config.toml
head_dim = 128
vocab_size = 736
activation = "swiglu"
init_std_qkv = 0.0398
lr_mult_up = 1.27
beta2 = 0.98
lr_head = 0.011
warmup_steps = 96
decay_fraction = 0.604
Each number is 128 + 32 x the weight over its row's rms, rounded and kept within 0 to 255. Layers, rows and columns count from 0. The size above them is the row's rms in percent of the matrix's.

# layer 2 MLP gate, 704x256, rms 0.498, rows 636-653, columns 0-127
size [ 96  99  97  90  93  99  99 108 102  92 106 101 102  99  99 104  99  94]
[[ 90 115  38 163 132 149 174  84 173 121 192 128 131 143 150  74 214 209 120 111 111  94 111  78 117 104 169  90 125  91  77 155 186 197 115 164 142 132 115 126 125 142 132 119 132 152 132 107  67  83 164 145 184 158  84 102 149 146 104 114 113 109 119 130 142  97 126 116 134 163  91 145 112 161 155 113 103 149 160  60 150 133 137 183 182  73 110 123 147 104 106  78 116 170 133 159 118 149  83 124 157 108  88  51 123  65  79  83 126 104 118  58 188 103 112 192 114 113 116 142 136 182 125 110 112 104  86 126]
 [135 127 174 203  67 114 171 137 150 122 128  92 130 103 113 177 186 126  87 190 100  96 106 163 130 105 134 118 136 103 118 152 112  77  98 157 118 123 209 116 120  99 113 102  60  93 133  57 124 158 136 174  94  95 115 157 139 106 172 102 162 106 121 123 112 100  98 146 135 131 113 161 106  95 114 142 117 153 104 116 106 121 149 180 117 147 108 129 162 150 120 125 135  91  56  91 174 152  70 102 104  40 112 167  92 148 118 140 133 173 105  76 182  91  42 121 118 144 106  88  73 141 155 110 138 182  81 135]
 [177 146 118 129 150 112  73 157 117 112 144 131 107 164 102  95 100 123  84 188 121 143 120 173   7 113 102 180 117  84 150 106 172  86 122  99 116  95 128 142 121 114 122 125 141 151  90 173  73 176 118  72 101 134 100  83 143 138 149 155 175 109 104 102 108 134 141 106  80 121 135 154 138 108 145 145 132 160  74 116 117 183 182  89 128 111 160 161  85 140 109 125 109  96 115 100 157 116 167 179 131 121 127 110 131 201 163  77 156 156 129 135  97 134 136  92 108 118  81  80 127 165 120 105 104 103 107  93]
 [174  93 155 148 183 119  91 112  94 120 127 128  91 147 129 112 149 141 112 129 165 122  96 174 101 135 113 139 119 125 124 119 107 107 152 154 133 126 157 157 119 215 145 114  93 145 111 161 119 130  98 133 117 162 144 211 142 129 155 160 105 133 159 161 101 128 116 142 128 137 190  78 106 239 142 106 144 144  89 163 150 101 182  98 145 145 159 142 148 129 112 158 105  99 200 178  68 130 111 101 177  79 152 132  46  98  63 202  86 124 143 114 139 115 153 139 128 147 170 137 159 129 139 127  85 187 153 140]
 [ 84 119  98  80  43 125 173  96  69 145  88 156 146 151 126  98 159 143 193 167  61 136  64 198  92 171 120 149 101  62 143 105 122 111 142 189 108 164  72 123 134 121 118 109 113 194 182 144 118 139  78 109 104 132 177 159 156 125 120 123 143 107 135 140  91 139 102 105 147 139 120 107 114 182 120 139 120 143 128  92 132 223  89  96  73 148 111 149 109 118 150 143 159 132  97 114 177 124 110  90 119 108 101 119 127  51 192 105  80 145 146 109 144  97 121 106 129  80 109 110 151  41 172 125 100 154 147 113]
 [159 125 120 119 123 162  87 153 116  66  76 111 154 153 117 196 138  58 132  95  99 119 122 149 133 101  80 166 124 103 167 160 162 159 162 126  96  55 137 147 119 135 112 166 116 134 128 145  95  92  79 136 158 155 147 153 126 104 146 184 137 152 135 145  96 154 142 162 174 168 173  81 157 115 135  80 128 165 127  98 110  87 120  98 154 103 117 144 108  72  72  73 160 138 153 176 141 140 140 164 108 155 127 105 136 125 180 143 120 134 164 149 129  88 181 132 139 104  26 118 155 113 125 150 101 180 124 155]
 [162  64 185 123 167  71  96  64 119 167 138 140  69 117 128 177 182 142 102 129 131 128 129 103  58 127 130 208 141  58 122  99 131 140  77 128 153 104  97 152 118 157 112 170 148 136 139 131 140 215 115 118 135  75 130 133  82 104 170  89 141 117 182 146 136 175  79  96 131 113 102 129 114 104 127 119  91 154 189 160 138 183 121 109  75 178  99 115 144 162 148  94 125 140 137 101 106  47 158 126 180  50 159 184 101 161 125 177 109 154 153 113 212 152 158 121 138 149 128 161 153  98 149 101 110 103  89  92]
 [139 128 140 132 162 138 111 144  91 144 126 118  93 126 140  89 113 136 122  91 120 160 125 138 130 170 107  85 161 140 143 150 130  98 141 133 141  86 100 152 111 103 127 147 143 136 130 192  84 189  94 118  72  43 183  91 163 116 131  95 133  96 120 124 152 172 120  75 150 132 112 149 114 125  83  86 124 162 149 146 118 143 146 224  76 105 162 127 105 129 124 138 168 120 196 194 168 144 148  97 102  61 123 124 115 112 142 109 146  35 179 110 111 164 160 124 198 147 136 110 127 123  77 111 123 132 133 157]
 [204 132 126 142  99 170 148 146 157 155 143 155 144 120 166 100 135 115 114  85  75 136 120  84  85 172  97 178 125  98 171 139 133 135 118 102 120 107 101  48 128 134 199 203 144 132  80 123 181 135 161  82 133 131 128 100 115 113 164  61 147 101 178 116 177 165  83  32  86  90  81 100 104 139 167 149 159 103 111 135 109 116 103  78  96 119  93  94 115  55 114 132 116 144 118 118 122 136 110 139 103  97 117 132  55 134 135 144 137 115 101 136 122  91  72  96 116  79 110 164  87 102 134 128 131 131 122 150]
 [165 131 175 109 164 149  91 165 157 109  70  84 137  84  72 116 119  77 118 153 154 102 147 145 175 131  81 111 122 181 158 128 160  74 161 111 154 147 144  86 131 156 137 123  97 162 148 104 180 150 100 180 172 181 145 176 143 170 137 139 128  88 136 196 130 111 162 121 164 165 132 136 159 162 136  97 170 137 152 164 145 116  90 191  94 144 107  73  83 139 121 132 116 117 139 146 144 174 101 119  89 113 108 124 124 137 115 145 107 154 148  68  95 106  80 105  98  99 145  81 104 146 151 188 144 111  79 177]
 [119 124 181 177  98 129 149 187  82 150  98 129 177  71 137 108 110 144 125  89 131 151 181 170 112 124  96 141 160 135 149 118  96  92 149 132 116 107  65 139 176  94 156  81 107 160 106 131 126 176 133 151  82 194 119 176 147 142  85 173  93 181 137 146 188 163  82  78 198 117 139 122 134 152 157 145 122 142 143 107 179 108 163 160 124  95 127 173  84 118 118 144 105 126 149  76  79 102 109 132  90 122 189 131  79 141 166 145 182 112 185  92  64  83 160  69 147 125 120  86 122 100 157 107 167 162 150  28]
 [142 141 107 152 160 172 211  52 165 148 127 128 186  97  93 113 174 122 131 135 180 113  98 104 148 132 154 140 156 116 128  96 113 129  79  78 127 141 118 137 164 158 173 149 129 134 111 126 119 105  87 126 127 168 144 175 163 109 134  95 189 184 140 161 163 146 156 141 140 113 129 157 174 169 152 101 154 107 158  82 115 125 158 141 120 155  73 145 155 124 135 129 127  90  86 107 189 110 156 141  72 113 162 140 111 131 149 100 151 138 122 207 154 132 112  52 154 130 141 108 144 109 110 153  95 153 118 158]
 [ 62 129 123 108 141 200 156 126  70 142 157 117 165 189  71  73 143  80 101 141 138  96 153 143 118 120 125 126 143 173 138  80 129  88 120 216 150 181 144  80 194 117 131  69 100 156 153 118 153 127  94 148 120 142 200  89 124  87 130 131 143 186 109 167 133  70 144 137 111 166 123 188 108 121 142  89 103  84  85 167 146 109 142 190 144  74 179 115  91  85 158 133 116  87  97 135 106  86 177 170 166 126 109 154 155 140 122 148 132  82 125  99 206  70 138  88 133  87 110 102 158 147  92 167 122 111  73 107]
 [125 115 109 143 132 133 119 132 108 117 114 137  89  83  33 122 131 114 119 128 156 108 100 215 135 150  84 159 119  80 139  92 149 103  63 164 178 104 104  97 111 169 186 136 147 117 104  67 168 106 122 119 108 105 137 103 126 178 105  63 144  99 140 129 133 150 106 155 134 119 180 144 137 112  80 123 119 159 163 142  94 194  78 157 165 143 102 123 144 166 125 149 172 168 138 157 119 111 104 122 124 127 173 163 143 124 105 126 189  95 150 126 144 133 151 144 116 141 161 119 114 122  75 127  85 183 167 181]
 [ 94 205  72 134 140  98  90 138 113 120  92 121 111 189 109 129 174 101 130 131 137 186 149 126  84 143 159  83 148 102 162 170  68 111 160 143 128 162 160 139 135 148 151 101 146 146 141 146 118 117 146  74 170 126 114 106 186 153 191 183 164 146  99 160 105 156 163  97 138 157  99 151 126 118 109 169 103 106 113 154  98 127 112 158  79 102 163 185 156  62 152 143 115 203  93 120 156 138 142  91  98 139 147 116 140 156 157 120 119  93 114  84 169 113 128 117  89 111 127  94 153 192  87 176  75 105 112 180]
 [ 46 122 150  93 114 153 146  84 119  70 108 131  94 150 223 121 186 159  81  75 111 142 111 162 139  74 120 133 100 117  69  78  86 148 140 175 101 117 177 149 116 111 153 113 123 140 170 150 119  80 107  93 126 119 130 138 134 106 166 105 119 106  92 172 116  61 103  59 127 109 123 130 154 106 176 180 138 126 203 104 121 158 122 114 139 160 159 156 163 194 106 144 100 120 110 187 145 118 127  95 171  98 105 127 148  14 156 169  71 126 143 148 140 168 144 125 119 160 134 131 111  94 115 139 137  88 122 115]
 [113 137  83 137 155 105 163 187 194  68 124 111 159  73 180 135 203 179 107 170 149 124 120 113 111 132  77  83 124 209 123 127 136 134  45 145 163 167 153 122 118  88 147 134 156  98 159 138 137 142  94 104 136 152 189 143 113 187 127 141 115 122 137 137 129 166 173 156 110 107 134  90  85 124  87 135  55 176 144  86 102 127  61 178 140 130 127 102 144 127 118 133 107 129 119 104  99 110 150  77 121 146 137  99 158  74  71  82 159 144 197 108 139 121  79 141 117 116 157 136 151  71 139 111 101 142 168 127]
 [130 114 151 132  94  92  67 164 109 146 112  93 113  98 175 104 116 107 148 109 119 184 151 136 136  80 144 137 127 106 172  99 121 174 106 184 181 191 113 185  36 117 133 144  92 133  19  71 110 131  83 129 167  99 196 167 165 111 173 135  90 109 175 146 138 122 138  92 158 136 145 120 149 112 160 144 155 168 128 116  78 136 166 181 114 117 123  99 134  93 130 123 143 116  88 137 181 171 120 199 184 144 113 152 140 154 142 131 194 152 115 135 125 104 112  89 121  87 159 193 153 128 185 164 161 114 141 159]]
# layer 2 MLP up, 704x256, rms 0.512, rows 636-653, columns 0-127
size [ 99  97  93  97  92  99 109 121 105  95  99  99  97 102  93 107  96  89]
[[155 120 139  77 187  90 118 128 141 127  84 135 116 169 141 138  93 122 107 167  89 120 104 142 131 176 116 176  92 167 138 156 123 164 179 122 145 114 125 105 121 109 104 129  84 131 109 110 161 129 129 119 118  79 119 114 101 104 135 169 139  81 201 134 161 189 146 163  80 142 131 140 165 126  89 115 176 122 140 145 113 199 152  38  69 125 202 148 172 113 129 135 101 144 136 124 118 111 121 158 160 123 157 152  81 129 102 206 120 107  88 179  60 174 154  97 163 170  90 151 123 140 119 121 141 140 168 103]
 [153 189  99 171 101 153 152 178 164 109  76 135 108 145 128 129 146 144  95 156 147 116 142 223 198 150 135 102  67 102 126 137 149  91 160 117 139 106 125 161 109  97 124 110  59 118 194  68 156 141 151 110  82 158 178 111 147  98 124 118 141 111 187 143 135 124  81  64 112 103 140 159 110 166 132 139 116 162 108  95 128 106 152  85 166 100 115 121 104 162 159 165 125 113 183 100  75 178 138 129 106 109 113 120  77 195 112 104 108  76 105 118 140 115  68 120 118 160 113  71 146 133 120 134 121 122 124 118]
 [116 112 143  71 130 188 217 165 159 118 128 151 149 115 153 138 180 127 176  36  92 120 192 107 198 131 137  70 130 128  94 162 135 154 131 142 120 135  87 133 103 133 145 122 133 108 202  76  98  44 119 165 159 140 127 154 159 150 107 113 109 143 160 145 145 158 119 163 106 140 151 105 117 120 166 108  71 118 168 111 100 124  72  92 162  96 151 116 146 110 105 154 162 164 143 145 124 152 109 161 179 147 186  95 137 126 102 125  68  87 133 132 138 149 104 138 137 136 139  95 173 140 142 143  89 161 170 171]
 [113 103  77  94 165 157 174 185  88 137  91 162 130 154 149 167 135 127 101 166 140 154  98 140 154 134 112 151 142 104 141 127 102 185 101 204 108 151 101 102 112  88 104 107 136 116 103 147 161 155 151 137 124  97 164 107 131 186  61  96 125 167 128 105 139 115 133 153 125 110  41 161  71  66 119 170 121  91 112 147 132  82 115  94  68 160 123 122 143 201 119  59  89  88 128 128 152  59  81 131 125 134  89  88 150 169 172  77 128 141 110 121 172 165 183 111 147 133 132 121 141 163 129  79  99 159  86  79]
 [158 103 133 102 124 176 141 126 126 138 181 114 148 143 103  88 101 155 103 121 137 132 134 133 168 124 180 232 113 163 127  80  73 139 116 169  70  80  50 160  64 181 114 158  95 158 126 165 103  68 164 139 119 131  91 145 121 154  93 106 157 131 161 126 126 117 104 150 123 134 112 133  85 191 194  85  91 167 122 121  25 140 147 143 100 128 206  61 151 116 166 110 110 178 139 128 125 163  93 136 170 154 157  83 119 135  84  97 107 100  81 110  62 159  88 115 131 108 138 121 168 142 110 173  72 133 110 115]
 [183 145 117 160  75 160 129 144 142 128 190  82 154 149 129 169 129 148  88 132 148  82 124 159 124 187 165 116 153 129 107 162 137 126 116 108 157 117  93 122 124  91 140 104 137 161  92  85 151 103 116 129 104  84 113  98 139 136 174 128 119 125 191 130 179 123  77 123  98 121 161  99 125 188 113  60 139 166 125 175 123  82 101 125 163 101 168 161 156 151 145 189  65 189  86 156 139 133  80 125 134 191 154 145 171 137 139 117 113 100 118  77 139  46 108 151 108 137  91 108 131 140 125 140 138 194 148 153]
 [104  79 144 150  95 144  86 134 160  89  95 134 127 143 111 129 119 178  96 171 134 139 160 134 128 113 158  91 112 163 146 115 100 132  88 104  77  61 130 148 147 114 197  48 144 141 159  94  84  93 155 149 135 134 110  55 176 123 155 134 162 195  93  55 138  71 211 153  67 128 162 142 169 141  89  89 109 133 117  41 135  98 112 181  76  80 119 120 120 143  79  90  80 144 139 105 137 200 160 108 168 176 160 166 195 104 155  68 126 162 100 121 103 116 133 119 106 134 122  94 145  83 118 149 144 118 170 105]
 [ 86 111 108 142 132 153 121  97 120 182  64 151 127 133 118 123 151 163 118 135 175 131 162 107 113 115  99 115 107 130 128 132 105 119 189  36 117 124 148 143  80 142 147 151  92 107 133  63 129 187  79 146 131 123 114 136 102 154 115 124 180  78 151 142 121 150 104 174 137  92  75  38 172  62 124 129 118 167 141  89 143 150 100 140 171  86  94  87  85 129  95 134 104  64 157 139 194 139 144 123 163 128 121 123 142 116  68 183 147  98 122 177 114 118 217  99 129 112 133 171 139 107 148 117  86 117 123  47]
 [146 155 134 124  87  89 148 175 137 163 146 155 130  96 123  98 151 162 136 108  75 103  98 116 110 152 150 145 147  85 130 126  94 138 124 119 125 115  99 106 136  94 118 132 127 142  82 109 178  71 175 107 125 106 158  88 112 147 181  53 133  74 151 140 132 147  75 104  95 120  85  86  82 147 130 149 117 116 116 140 143 124 159 141 106  89  75 117  95  42 110 128 124 183 117 114 152  70  99 121  86 136  76 136  45 122 128  88 145  83  94 159 190 108 105  89  94  98 140 199  90 126 133 162 107 182  92 108]
 [ 93 161 178 144 133 194 179 112 132 146 123  85 161 135 166  99 149 137 152 109 165 110 154 141 114 145 109 159 152 119 151 116  79 158 122 147 128 154 156 128  85 185  60 118 118 183 134 130 133 174 150 132 104 124 152 157 160 153 127  91  69 107  58 178 113 134 146 127 126  74 128  56 128 155 147 107 156 114 154 133  86  87 148 152 159 146 105 100  87 147 160  87 156  78 110 140 113 226 109  96 177  93 113 166  83 101  81 103 112 179 128 107 118  83 100 113 114 149 114  77 165 131 130  74 126  99 111 143]
 [191 121 150 132 163 132 137 116 129 142  84  49  61 102 169 162 137 145 136 133 117 148 167  70  88 125  88 157 110 236 119 117 131 170 112 132 159 102  90 142 168 166 126 109 107 123  83 104 139  79 168  70 213 101 121 156  77 100 161 124 150 153 167 140 108  91 145 148 129 162  81 172 125 155 170 170 119  98 112 150  98 142 101 109 132 161 107 105  96  99 146 107 138 145 154 158 157 134 111 122  97 138 130  99 108 135  73  89  90 187 139 188 118 168 146  86 149 159 114 146 103 121 165 108  87  70 117 105]
 [ 93 140 105 125  79 153  87 110 174 140 121 115 167 142 151 162 137 159 109 139 161 133  53 140 109 122 152 144 128 108  73 177 144 114 145 114  79 190 149 124 106 180  95  97 116 160 113 105  98  93 117 130  70  98 122 173 113 177 126 175  94 103 155  94 111 184 166 115 134  98 136 134 104 131 121 182 170 166 132 198 181  75  71 120  95  71 112 188 126 161 100 112 150 119 100 140 142 141 193  98 112 100 123 176 142 122 111 114 107 172 157 146 126 137 183 118 109 155 159 156 125 121  86 137 183 102 111 102]
 [147 153 126  97 113 100 122  92  15 128  69 140 186 158 131  93 143  94 154 101 196  95 152 112 188 118 143 107 167 132 117 127 190 105 105 136 126 185  92 143 151  95 160 108  42  98 114  75 127 155 140 121  68 105 175  95 127 113 129 178 183 143 128 119 204 186 100 129  94 119 143 108 118 146 139 113 111 121 127 135 137  92 111 160 122 149 109 118 154 108 152 120 174 111 157 165 117 101 131  58 144 123 158 123 185 135 109 152 113 148  87 105 189 100 145  98 158 153 131 133 151 160  89 111 126 166 134  96]
 [128 137 117 113 171 147 138 128 183 138 112 134 163 118 157  76 115 137 120 125  98 113 176 130 114 148 156 122 169 136 131 140 138 110 147 122 129 154 168 184 131 142 136 126 130 135 153 117  94 120 167 107 160 151 155 108 117 150  94 110  97 147 112 113 115 123 124 154 113 181  84 146 102 113 136 144 122 148 107 138 143  44 122 112 111 106 180  85 116 141 102  65 176  84 155 139  98  98 125 107 102 119  74 132 176  95 111  83  78 144  82 125 111 162 135  63 162 125 122 121 100 163 132 110 100  67  91 108]
 [135  94 106 105 132 173 178 125 116 124 171 168 110 132 165 183 129 107 190  65 130 129 111 133  74 141 133 143 134 111 108 113 194 113 148 157 146 145  97 112 122 152 134 109 150  83  86  94 147  91 130 179 131 101 157 129  89 154 129 112 120  99 150  67 173  55 102 135 201 125 172  89 152 177 153 120 133 147  54  59 118  79 104 125 102 117 108 107 148 172 132 101 175  93 161 114 109 118 152 170 145 154 120 128 165 144 171 122 153 117 104 166 194 144 173 140 198 118  85 185 111 118 109  83 108 215 142 113]
 [137 153 102 168 140 123 152  84 137 110 173 127  95 153 103 162 144 135 138 110  99 127 104 158 173 131 151 128 181 167 153  78 167 168 185 219 130 155  90  71 100 131 165 134 123  92  98  88 139 117 129 154 100 153 169  83 112 130  64 148 104 103 111 147 126 113 162 145 100 104  98 118 144 162 147 121 124  80 115 128 117  77 181 130 128 172 133 125 173 117 161 173 127 142  99 161  59 108 162 139 168 134 138 115 109 145 103 139 149 181 116 127 168 148  96 152 142 149 211  98 128 141 109 108 177 155 110  80]
 [100 154 104  96  56 143 148 161 170  92 141 116 104 120 127 104 124 103  86  87  98 129  86 129  80 152 163 129 125 182 148 109 148 161 121 136 125  63 194  81 124 133 134 182 131 167 143 138  90 124 133  53 148 113 120 141 110  26 100 136  50 104 110 171 154 137 186 144  87 186 144  96 139 152 132 148 127 120  95 157  64 116 116 103  52 128  88 123  73 192  88 110 150 115 193 121 137 140 168 122 155 111 107 124 214 175 185 104 168 214 136 155 107 141 112 133  85 103 129 115  76 108 150  95 126 106 146 111]
 [129 122 185 137 126  93 146 102 156 104 131  88 109 117  61 140 132 159 122  73 140 119 157 133 173 192 161 169 136 126 142 141 110 139 177  78 110 133 141  64 107 122  95 122 179 133  81  97 125 102 122 106  91 142 111 123 122 106 160 110 190 141  94  77 184 102 109  79 132 118 132 187  72 206 140 142 153 161 149 121 159 145  97  71 132  65 219 138 148 181  95 160  95 184 184 136  84 116  89 123 115 176 115 143 125 137 156 148 126  91 167 122 124 167 160 185 128 132  95 126  88  55 143 153 125 144 141 120]]
# layer 2 MLP down (transposed), 704x256, rms 0.374, rows 636-653, columns 0-127
size [103  97  97 103  99 105 101 110  94  95 103 102 106  92 102 107 103 102]
[[166 108 167 103 119 192 113  67 148  72  94 184  77  85  73 122 117 102 151 138  82 136  95 119 140 155 150  96 140 165 120 117 101 132  99 118  89 129  91 116 124 157 129 117 153 145  94 118 103 119 150 115 131 128 152  92 130 125 167  64 157  90 151  90 141 145 131 121  57 136 144 144 133  95  90 128 109 144 128 129 159 185 172 179 195 123 177 123 106 113 139 164 131 106 125 144 121 104 144 139  98 169 120 157 139 119  75 171 124  89 120 104 107 172 143 131 167 193 104 117 111  91 116  35 149 140 141 134]
 [150 149 141 130 142 130 161 143 166 174 151  83 158 195 135 144 134  93  79 159 131 140 142 129 120  99 127 130 145 172 101  76 162 194 178 132 150 169  96 124 163 162 137 109 128 128  93  85 114 137 139 102 127  63 129 103 102 127 155 199 126  87 177 156 128 123  99 150 131  92 137 155 157  69  96 129 110 103 116 109 126  72 120 100 107 124 138 156 143 122 111 144  88 102 106 103 145 157 172  78 123 158 144 129 145 109 112 169  94 178  85 122 137  77 130 152 179 147 127  88 152 116 155 133 182 118 148 136]
 [ 82 192 174  88 150 167  87 108 137 152 129 141 141  92 110 113  86 161 203 119 100  85 125 148 173  97 115 161 180 103 113 106  88 123 131 123 153 127 124  99 106 150  78 105 113 171 146  80 141 102 154 134 100 120 117 141  90 172 131  82 167  90 171 186 160 168 164 111  97 105 114 157 118  62 146 116 145 123 130 160 128 147 151 156  96  87 151 108 108  90 160 138 120  89 139 163  77 148 119 169 152 145 165  88 139  99 139  84 158 110 166  78 104 146 125  99 130   3 177 102  73  59 122 146 211  77 152 167]
 [118 177  91 146 100 103 147 192 173  81  97 171 176 115 163 114 166 183  93 120  61  93 108 122 111 134 123 154 129  76  89 193  89 136 132 121 109 108 150  87 177  89 176 134 140 160  76 139 118 144 131  92 122 156 165 110 123  99  83 116 157 141  80  91 104 106 112 206 123 118 183 169 136 114 137 172 113 116 138 120 137 148 121 114 112 115 100  95 167 213 104  87 106  87 151 121 148 102  72 111 126 141  79  59  67 130  78 110 165 185 140 152 150 137 129 126 179 159 134  91  76 132 161 128 114  93 104 108]
 [137 120 137  84 132 100 152 131 126 111 173 107  90  67 111  89 117 109 140 110 117  85 133 119 105 121 181 104 157 160 142 140 149 131 133 163 114 145 114 123  71 104  83  68 127 131 132 133 111 178 100 113  88 152 135 100  85 135 144 135 157 119 151 130 104 167 193 109  98 178  95 120 114 115 193 145 133 142  88  94 161 122 118 123 118  82 188  97 124 146 165  85 137 159  91  86 112 109  96 145 133 113 138 116 163 100 131 168  97 143 189 104 122 141  80 134 112 151  87 139  80  41 143 166  96  61 134 151]
 [138 131 134 153 103 147 120  89 108 132 158 129  69 135 124  64 155 116  69 158 172 109 167 144 167 107 158 109 166 174 149  95 138 165  58  91 120 155 118 183 110 140 158  78 114 160  64 153 134  80 177  87 150 158 112  97  79 119 162 108 133 107 131 141 118 145  92 116 121 125 172 152  69 152 101 134 103 132 127 134 104 127 115 188 166 126 131  72 150 135 129 118  97 142 127 150 126 141 113  78 121 166 143  98 188 115 121 153 135  87 154 113 123 110 130 128 128 139 136 123 119 151 150 175  77 185 147 152]
 [114  95 104 140 163 209  98 168 131  99 162 119 172 173 125 133 149 161 148 144 153  88 221 109 154 103 171 130  97 100 126 104  88 108 146 104 184  99  62 174  82 134 166 137 150 132 127 163  99  84 108 187 154 129 155 148 153 162 117 139 185 128  83 127 117 147 167 160 102 169 139 122 146 111 132 155 144 163 139 172 125  99 168 130  79 116 133 127 120 129 124 138 117 150 138 115 100 184 192 163 171 111  96 123 184 105 134 147 150 156 133 133  45  96  84 112 154  33 114 117 146  76 107 164 131  95 135  79]
 [142 166 121 149  74 136 159 115 116 155 142 179 109 107 107  77 186 146 123 136 139 148 114 121 147 128  86 122 140 121  98  91  86 111  92 190 128 153 114 119 140 148 153 180 171 122  81 114 100 104  75  60  72 117 120  82 115 149  84 174 124 185  75  88 128 107  81 168  79 174 113 121 144 138 104 128 110 125 135 113 134  79  64 157 176 134 145 114 132 109  64 134 121  65 161 114 156 140 178 143 137 115 143 131 110 142 101 133 141 101 126 119  86  99 191 113  74 116  72 161 164 113 103 128 135 141 146 102]
 [ 76 142  92 155 110  58 123 142 126 155 120 133  85 149  98 107 146  70 146  89  47 154 149 116 137 143 106 142 110 130 116  99 144 108 190 155 159 158 141 114 114 103 115 144 155 112 132 136 118 137 145 158  99  63 148 119 135 127 111 104 133  80 185 101 100  99 151 165 132 125 101 130  97 139 111 121 140 127 174  90  85  95 128  72 105 121 142 114 117  88 128 121 173 110 165 130  81 116  66 162 152 110  93  58 121 154 105 104 177 177  80 123  93 113  79 152 117 206 117 147 112  56 240 122 113 130 104 125]
 [149 150 104 172  97 158 133  77 159 116  78  85 100 188 147 154  83  81  94  92 179 250 103 206 142 105  77 119  98 140 136 167  65 148 123 166 120  68  88  63 151 150  54 133 164 157 116 128 138 168 107  88  92  82  88 117 116  85  78  81 107 129 148 109  93 134 168 107 138 131 115  67 154 133 115  81 122 180 186 160 106 150  99 100 164 149 136 133 170 132  93 144 133 148 110 118 138 123 151  97 175 145 149 156 125 187 147 135 125 119 118 137  83 148 135 153 154 127 107 140 148 153 151 100 138 114 147  85]
 [139 103 108  59 132 111 120 150 117  98 160 144 122  98  66 140  89 126 121 127 107 181  64 162 173 142 118 182  80 152  57 128  95 108 178 153 181 163 141 116 119 128 120  97 166  81  88 133 117 178 150 108 138 115  83 111 158 168  81 104 150 134 125 118 126 194 141  58 202 128  95 208 165 134 172  78 128  68 138 115 119 149 107  99 136 165 151 161 118  69 159  90 133 132 121 104 157 149 157 106  89 114 145 163 135  76 164 141 133  84  64 151 153 116 126 127 112 240 136 187 107 148 129 116 117 131 141 136]
 [215  94 100 168 103 169 158 118 108 143 124 199 181 100  89 147 127 115 126 125 150 195 190 127 116 136 109  76 151 100 133 134  92 143 122  82 126 116 110 129  98  64 102 132 149 142 115 103 141  89 102 109 145 113 167  94 109 167 115 152 214 111  92 149 163 130  64  95 140 150 105 134 134 139 176 147 144  93 127 108 112 173 127  94 133 184 132 171 139 134 172 170  79 166 184 178 145 137 121 122 195 114 109  94 156 135 175  94 161 156 117  41 141 188 113 117 124 126 116 134 132 134 164 160 116 149  91 137]
 [111 134 141 150 122 140 128 215  79 133 124  63 178 194 159  93 118 182 150 164 134 128 120 159 147 146 131  65 142 153  76 138 113 123 107 126 189 136  99  70 100 121 186 121 144 121 128 133 114 185  76 201  73 124 146 178 116 122 131 120 118  96 163 109 128 142 149 136 144 107 181 128 151 104 143 142  97 120 149 124  82  92 126  60 103  40 131 203 121 156  75 148 119 122 154 157 118 106 144 113 149 126 114 140 136 113  58 159 169  39 148  81 168 168  98 113  75  57 183 153 112 121 163 135 120 176  97 110]
 [127 154  73 156 107 164  69 113 164 110 103 130 153 144 124  90 129 108 194  49 144 128  93 132 113 137  78 141 111 133 136 107 116 106 107  91  65 125 158 134 196 169 113 130 143 129 168 143 150 103 137  93  56  83 112 130  96 115  70 138 103 134 114 203 108 149 149  17  41 107 125 102 177 137 146  64 114 163 150 108 135 120 124 163 167 109  83 127 161 154 102 122 105 137 132  98 127 127 173 111 145 103 163  97 136  87 138  66 192 133 124 138 130 132 125  66 202  90 144 102  97  88 169 159 106 108 112 124]
 [151 130 156 117 164 124 138 149 139 120 113 102 118 187 150 149  99  96 151 104 107 115  89 131 109 130 166 117 135 128 174 115 203  74 150 134 116 176 131 116  71 134 128 175 173 138 115 126  89  91 142 116  94 106 112 139  96 109 134 141 145 130 121 131 180 163 119  87 133 117 140 115 177 152 143 145 125 160  85 124 111 140 148 169  66 132 132 127 162  79 154  88 144 143 101  93 181  84 139 172  98 197  79  55 102 114 183 157 117  90  99 135 182 151 189 134 123 115  91 230 168  93 155 130 107 170  89 127]
 [144 148  90 133  88  53 119 156 141 108 134 121 101 142 173 103 136 153  82 139 146 135 141 139 133  73  87 134 139 146 126 100 193  56 159  94 150 170 130 142 129 148 107 153 157  98 163 105 102 166 117 141  86 138 172  97 130  91 119 133 128  94 173 193  79 113 113  51 136 138 176 106 139 122 133  96  66 155  97 131 104 129 137 117 172 171 178 133 108 153 109 147 103 124 112  89 149  94 159 140 134 142 146  91 107  99  86 155 225 147 160 130 139 133 123 165 132  99  94  77 101 106 126 173  52 106 165 134]
 [ 73 133 121 112  94 157 147 124 150  50 226  59  65  60 121  84 172 122  82 111  92 113  94 116 126 154 162 155 115  89 134  84 139 122 197 131 122 135 105 127 160  90 128 119 180 136  65 160 103 125 135 163 114 144 148 103 169 105 158  64  57 122 147  77  66 179 104 138 141 133 119  84 152 121 128 129 133  91  88 160 114  84 146 134 112 155 199 101  99 110 122  71 132 172  98 155 171 165 108 135 147 105 130 154 119 154 124 102 139 116 161 141 129 174 140  82 130  86 151 127 105 108 125  76  99  87 125 108]
 [117 150 136 104 128 178 109  89 138 165 154 161 127 152  85  98 153 108 153 162 126  95 173  99 101 154  39 138 101 137 153 145 171 157 103  71  93 146 182 124  73  93  95 131 172  67  79  61  66  90 143 144 123  83 119 160 150 113  96 175  91 112 118 114 196  85 125 145  96 184 151 145 106 120 122 107 148 162 109  56 138 191 116 118 160 159 169 110 103 183  18 127  67 202 127 109 123 101 135 101 118 111 168 132  93 123 172 143  97  75 130 173 103 132 123 205 106 102 106 152  73 120 197 120  99 190 127 104]]